{"n_head": 6, "rope_base": 31100.0, "attn_scale": 0.125, "init_std_qkv": 0.0279, "lr_head": 0.00715, "final_lr_fraction": 0.05, "seq_len": 2048}
Each number is 128 + 24 x the weight over its row's rms, rounded and kept within 0 to 255. Layers, rows and columns count from 0. Numbers have three digits each. The size before them is the row's rms in percent of the matrix's.

# layer 5 MLP down, 384x1024, rms 0.12, rows 0-50, columns 896-1023
103:163116175123123130081135138115088126153164128111135130153163106139124115078114135154154193118148129109195131124106141117155123112090157127109101159117143120078103128131143090102147141108142108133123130100176089124135098150153147151137122131115141086151134132095165128125135136130143125160112070102154138110092140110175160107189105119131109151163085135115102122114138193127137120139082
095:155134161113134111096103159155156181091122085151164113132098118116145068125145190122148151132127074115143141138131096100177177113151143079145149133127093130099118155142125088104124137125121155134138134121110150107111117144117126130174122140106184141089100101130090111112163119120146133132136166133123130141140116138150159149162117104134133114144105108116120142145165104181160117158122
100:169125122068083137117152111118099141107100128129144156084177122150144131119136098115126124138135149117096107147171108131125123126147123201118123142132155124117134157135148146126087134116106136185099143115142105103118109095168148158112105124149090148134092160087152147159147167115138115163083130115133111135132146130150131140114119121146149150114123127104117139094121121106067128167118
095:145132123113115141127077128116170096106123131152100113152171114099160051106134135077101113176125142134095131095078175091139132172111118125082170170077174123124146134149127138128129098158154104158067148089126138114112162122147090119130128135146122162118142092106135085127145149154142160147146133058084158143140153182145119164112126145142057145109083121139126133124129130172129105127130
097:121136165128148125132145110114121078108183121135129100123115145118115179180162110165172098141107106149115115147143118115151137105120144139114095105095122146118159142158167122139143132115172159151119124145130122144127113084115140113115149101156152112124107101150153096099157139145109116121115134153105152139144131102091159142140135096126108169151113114094113119125110138110153134141127
098:114105092202185135127103113137098115076140110095150132116149103098130115128095138145124144106109117106141114116111165095135118117108162138081125134149130187158048153171076134126152139107135162098140135183114138156125142127103120147138140132133136121146123155134123133118164136135120155112120135167116143075106137139106147176141163121145080123150134104128101149171098138140143133123122
102:168161170159118093124116134169072129118122119149117117112143150141141129156117103148167136108122140156161122146171125112098098165109134081098105085148119148104127111153135123163101127116156101120125127174155110144105131081112140102141185130144103112139122118124137122144143127131140105126178147122140194147197128096135140087118138141158174147158118117155156156157104106170143145135158
098:125113122145144110119123101112131145115139148149130195150140108100144127123187080122181135133116145123116116078114101191125109133114162109145085130138118134109140145129126123112102123105144172166096099161157141116108115126128186117132182140140160123100111140149151162140142130173136124110129139129108107102142128118094174169126131110133134129127094118130127130153150130114151116093151
104:137119145144097105093109096117102102120138158143110097108142134090195092142128122115149076096132125130136108122155135125145142115109109120178139145096127131118132116105135166135124095083126128087111160128091153159152146109121132161155146123067119118156177128152094156120104143105142138150122135122125096173116128120115171134133115145086136127131143118154153134121120167115096124136140
100:106126168101128134140138114094162080081111094190125151105134106124150117136133194127131165125151119107149129116138115109112127153127142119084130121135128128128108099155138095140140115128118150131137126132132154133129119202109134103152134115126119139126152135104095130129105136150158082132131082102126120076136151132139089146157170105101138104151150107118111098126148146126148181138090
101:093124128107133097110135128112152129113136124162121106124159139106083143132148086168132124122124160115112113130100085132144118128129118158109144149157128116095112145127102130112142175127088104136128148120157139138137133104126180131076144044133115136120116130113140166121128119105114116102111110136135133124139128143106096159201135159153148164116111135147122158133167129118128129122111
099:118127134144159065084088116116130094135150109132122174102130116138088128123110104197104140119134096117133134177169155097137147143089127157100125102133121119101159127132105165179083135130192134066156159100114183130146121103101110145150077156127159166079151139133118106134129141120122123132178117119132128138157149132165070086129168146128123100101161145122128104115160139114157138164081
103:143159125146172113127123108124138086118100127144145160116152162120110120146134123098127136131171118115153164143146109146077131106141144104132118102061101115087118107117150171144113106111109134101147133159148130121176101109086122104161115123125114108110140093101125154150134103136117126149143123103153120131163136153126133139114194108129134120148122121147112117138137117122164118119106
099:106149114119132121138093168102163144146158113109096126094137151131113076097101152101140125182142127151150159110110143118143133110128179101134096088117144145119161103169120089093114149152156102167134107130129097176146097124169138097133168153068104150121162107168179125121146163116147149132122128123112152125125149127136103119131107140128157143104151133122127128115091149100141169116164
100:142161154117126119131136115144125145135152130118138178181118133100147149125085132140131123146085103147101162122135140154112156105156104149118120104178194134088112118167162134138112168127170089136159150166082136134098139127125150088134116162106102111062114125118152107129116081125137128115131151165173148119160146171102084128119130124159160115150117124120157126112130159132095125156090
103:088092112119176158141100133111146142150166096117099119129117104141123111168136166154133166102136151118149151084132165095120167143162209137139130190131116143129089164086140088156147140127144099140107114136088134124153127167119119115120125105101127150133109135090153135137130117156131096121132113089089099102114145159123096131087107129124124163162113162122099094121132174075101089149145
102:090186163157146126103112131168065109122139159144106078182163122121109141124146181113107132116069093122117112130161088148147138141108174113156153173095149154084108160129204110136135117132099175151131170119125110175103129125084156127163125125145129153100109082152127120124120126127108128113144180112096141102129112143106155164096140131129087147119095142121124103145167134109171106094115
099:123141115079109125110117125107163119146090112108121085131106139125147144146137168089149132137109155139131123104156131120118143142103155103169136132146152105117124123144113088129119105084115136154179124142143127115132138127069113185128134122087095099183098110113115183111106109139137120093137126176124098115100117125133126108138110134165141108129123131112116120114150103106110122104120
096:107132102126130113096145123147147090165190132129138146103137145107122128124119139116158127130141119112106181192138100107151143110116123172116157101140117141124150154125124115100166124084111142170126109113085119126158153103112135148127100133146140126145132147124157125143180106100144147182145094140136147126156076094159091074139142133116117114119125121141157100091143125111158145115149
095:126143161128140079117168111158137147105106159133112103131136145146163126113179115161159093145131075131104141131125109139147133099121111143098113164117122066096126132144133118155176186116130121102135121106171065133104140126134168129169125100128146142118132108101117110099112116133098114120143153131099109079123094180155111110129129153207142151113121106140121100142117167105141138178136
102:130081130112125128132126118124131165150160147127150146116109176140152147102116114137156143154134143114133127147162171154105114149142155108121114100144127131107132136105161136110158101123092120141170150122117159157129118081126111132134172167101136153155078148155134108138153118138122112134109135127140121137140158112185107079148146159165103122139098102172125126123138105108162129149137
122:122160138124130102149111157130104097112163133142116120126143151157113093121126100067118162172115135107098213115097123113170150116125174147137091154136107128126163142105137120096107124094168147134159108121117134135127130149127094133116177121147085131153134149099123107129102133097130147134128083122144116151140160160166127129115102139069149127132104180127151152177092127158145129185102
098:150157146139105038139104149132100131092130149131087133136114178118101122085116178085118111123152141104145129122112087107133144127142150116072105149153123114125208118203100107158122121160141155076147135152138113165154144124120123155130133160120162111134138110119091145104122115154128105117142113149145153144143109106112141142166144111138105116099132099102144076105174154094144146151097
100:177135159121131141125136155077088097092106155116148150137133122164202113147124128177125091117117137165113126138145114115166118127148116141120119109087160132053153161106136086157116165116114127116140124168127156144110131111116158138126158100134141090096190163165099109105150140113117149166152128171106138164133168147121144129138153145131157141152133107102098124143133147102079166138117
099:102117115131147095099113133122106088091114096143089080089100125130166148165130123118096097100129118140121145158126181108110103147130146115137122119174173086118122109145133125126137130092109098120148139133122124156148147111116117156172118157069117113138117141145136129144148131163107118106132139146156127116141094095143110125158125118172142117114118122115114106124100178162102127128118
099:100155133124120131155165118079145136139142134105166150115134135137145098126101090194157126123134120143133135073122160144091115167178139179098150110157122135129101146116109145120133146098127110160115105134164122122140161117123132121115122186137131136091165101101121132124119106105132103112125114105195111128139110182119088117135065125138097146125212115174147196120128162164125123103137
097:115142106127151133140163136140111138097135108146106133105124178104141103123125127067085122153159140094160098098119132150113107096114120117125102126106151132145122147133146121104107129101052059136120130098134150080128119131148057116141133120149131160123153111123150113116124173105161155149135146104148090110165168109107133145103139092136189097130144130121104121136135138092136121109164
098:136144087129092107148100146124111132086088110157128122118156143112093175125132129068159101106117130108134186071137104125125123115103121134115174135103092123110151134115110107116142159100132147128138121104167128131096144119143147112118108113150151154097100072093107113121128109129133125119096138141124144127093142100121081129170161136104137123150125133183166107147141114132133094142120
100:150143144128087117115144122151133131133096161151154123147155132147125137113184137187107132105104119159117137149130109111118152136165129117167111087130107144139129158152122109120149121118151193105129113160129155126105101121110142108126146108119105188164121099157146117165145123109114133155112072109183104138110107159154160112135136098133148157167152132136110162157135160116122126117134
102:140113108146124151124091147152115097144099123133118132118162082091134134110175171147130134137144104135139112114137066083166106120127119136116191076164143140105163148108148185120134109102145133153144125155108126098101132167105147119166131138109154140102110123111138115114096090102103118125101155097137153147123111126183102146099094138119125129176144108099097087139103158141163108135156
100:094128128133148141135143133159112106149137131139146139080109166120086106131120102111132108105149136122164131108099108114103113115164099139140120106063102185121116160125148154147135123137117131134109105161109093143167121153119100145114175135134109123155149126139191128134132138140109114172130139133146129065122148123147112099134167142105146144173106137110104129161170109165134154129140
101:170126155073100101175122092117139142159118107147123168173103165143133150140070134145111142114169122125158139154079163108141146108092123161142144077149165113133145164146119083110165139085119122161111123080161140128111132191112101132095120110105133106141134151073115130099122114086152093133056120112159092138136095095114108134122137129127111184119142153125127141121174149143164100097136
098:136127135124125119136117089155150127123115113106067102116144143120100155148136130149142160114138154150072141144067119128144087149122160127126111144144136157101149107177122088146148111154101155139140116091161134146102097121142133094166138141148148163097153119147156095100070112093132142150085125135103111163109132151113165117125146164125112150120098161129143142156152128150141134108112
102:148125095126141087157085116169170064180153108129120135166148120096098130137133136141127134116158093130135132110142162087113117209110116111143113137150152120110126121123115133084138098144138139143144116111124140116110130098131106146107132120129135147167118099150129116103140161152186175123133100133138144082081116117126155122099116056129209115129153112130135161164130100135130113150153
103:168112147119138131146126142170135127137095158138123134154166117129089111095139082117130179076151076140088120132121072141120120111158113146142132114086107161162108148116066106096131098177143115116114129110160116155105136084151104134132174123083112098124171126125126094143166138125141132110075146100119161147136118155159153139129110130109125162179160126123117098168130071134097144108130
101:137094085148137149093129146120130151121165116125097107132104146112146138107121122146138160145129113143141169119161098150206113111138153125103143154172128121138136128139146144156106129145139117111156122069074123127085158091153156114148126105122138107099165134104150185151128120162126110146126148087126069087098130142102103106164165157157149163140139154157132145153149122095071163143116
099:118063131133120142146175144120129154126146120154153157127165124117133122122098109147143111152156120095126120143162092102130122164092148097122101104101140158177150105121108135157159156129124138098113112134097115138126167093168091151144097130164153130114072142169184099112127132199087125124144095135136108107166140155106143143113119124140096174106146114102126152106112144139162132101117
101:139103107148087076157163078139053156115124105114136111110140086113109160122093148113148122129154186090156181122064143121153081086137130166158140118118123113125125130144160084140153127107104117142142102127111110146106122146167102158109150147151137106072101102100150106107127118144108126141154103126108127162114108115088158106156104112095192079113113141166123101151121132130140083123137
104:155134144131127139111156130161116154098137127135103103101118133122129085150134164157141160144103142119181060054116117086125133147095148123077138107116119080108130112131145107152125134165164151151131112118118124129100149168104110149167146156136140174130158139140144147160120091121155167118119142144142133106135122149100074114143112142169103113143108144145126138134122124111089104128100
098:078131140147147188108140117204104172186137111175169127100111103117109141105160138123146083126115102122101149149147098160113143134113083112127172113135110151130137145143127147107104098102128137152098153072129104142131140150116125111105113090151124139141150163119168133171087103105097116117097145132123155132106100136120131124103146157156117150118101135113138099103147163125113114134145
097:127155138154124142101165113156132089120142132094132093165109110098122093125060145139130164099133150165126123159104089102112114137086172122111096116159134091121105118126097120099156116126145171114129121213133140104150090113154129113141113129110130083087114087139106157110090091150159099168098144108128133150125112118106138157152160108137135162117133115119142136138124150139117113123131
099:094098072120131141152123136130109101125101155165098178140139060137157128144152141120129092147092118105132141092111136111133089082142097173163132124205150132116114166194155121187169100145133161125179109145110150094113134147115155109118106089142112100145156120134158123152169109159105126066109165134093099162109170116120161177114163117119110071121101136118107151151134126120128129128166
096:139116140145152103105137150112121116109060140154194174116149099108105142125140097111118125121111111197134158127160142141150160144105173127153120100091134165129151118123135111169148147090143141110139147086127146133175123080135086153141124137107130133092130128124113095120139116096162107094155160148135150119145088098143104145139146138113156122117124176130130112123144104119128157179142
106:142131174130123121115127101114125133136135140092116109137107135167158111136112185157129196125130155112139151128121127092081126091120124110125137110107115146131106151092120157119097104071146111111146127110119130128142116146136115074127134151105106107158119130129100135102161131150121109180119164094129118133173117111137054144150153135121169108178118116117131135119091125162125121099111
101:168144094085158148147135170117122115122142112149142145098152080137133137133124148138125124111136111172113133162136143147139128134162105111099176152144141112107078148157131133138156121141125097095137155116148089117114135100142141151100109137125163089129125097163140111115129160114122151110132136109109116110124126139142139109115202122122115131111103083112102127134147156166158147118072
102:125109187155116159111140086137110160090125134153119151146121119123119117166124104116143097079116169127132144160110132146120142139099121140141134151135101095080100111163148084109144099090185142112103124104130117163148091090123129159129166136103142164143152073110126132170135158115159141132089086140165147129170144104128128107128114113102091111153096094106147159110141094113115174153131
102:143109147124190122142125151150099057130103114111136133139182127113127132137122137154104152124125153106111124124144135119105128118137143153167159105137050118141100116134120135143054111063131169152102137086132100130176135129107099115142129136166171119120140142128079145125112114095100135116135119155134145136119132142170116127134181119115077092141141163137099121122134115131111126154132
103:112165109138137127134108122121113100131150138145159146146127145124170144166124127078118159124131093114090122104130158112153141138106165106131121119125181168152173135130125088080088202177138144123088107132121125101175184106116158161167141140100066153142199128118142083134162151103086119095107103113153147100137103119115139089115121142149147144176154100161103146124100141104106097117100
097:129169085155110099130115126171115176105088125114125144126098110156095165134094168147138099091095083102085116183114152105152116135119143166118156076162144141095172090151128136120154084130083155133119144111149116131125104115133097128127107123148149129146134129134123118127117110156144150123063138128127114177088134129183122120125162156139111153152141163126140132081140126123121159137153
099:091147106103092139107108166140121106137125122141084117147155180095130148150092129147108129151172169132122157149107121112081127137122113081139115159127116135134097129135120133134139112092150137119165153101170149129144137156138150101140163163156138174135132140149103178154130137123127170148133083169139124166164143136157155098127164088100110104111118118127107106128090104092141123123141
100:118090177134144137124098124107132125136093174162136118152133135100173128130125160117131165145110143139106150144126124100138165120105131123151114132112110126136142166130107142106078151152123128089108130108159091117111080155135141124120110166111098105113096105073148121101108157141153098135106112127145131116132124086119127121121122106102118124145117168166099118131089165122118120166146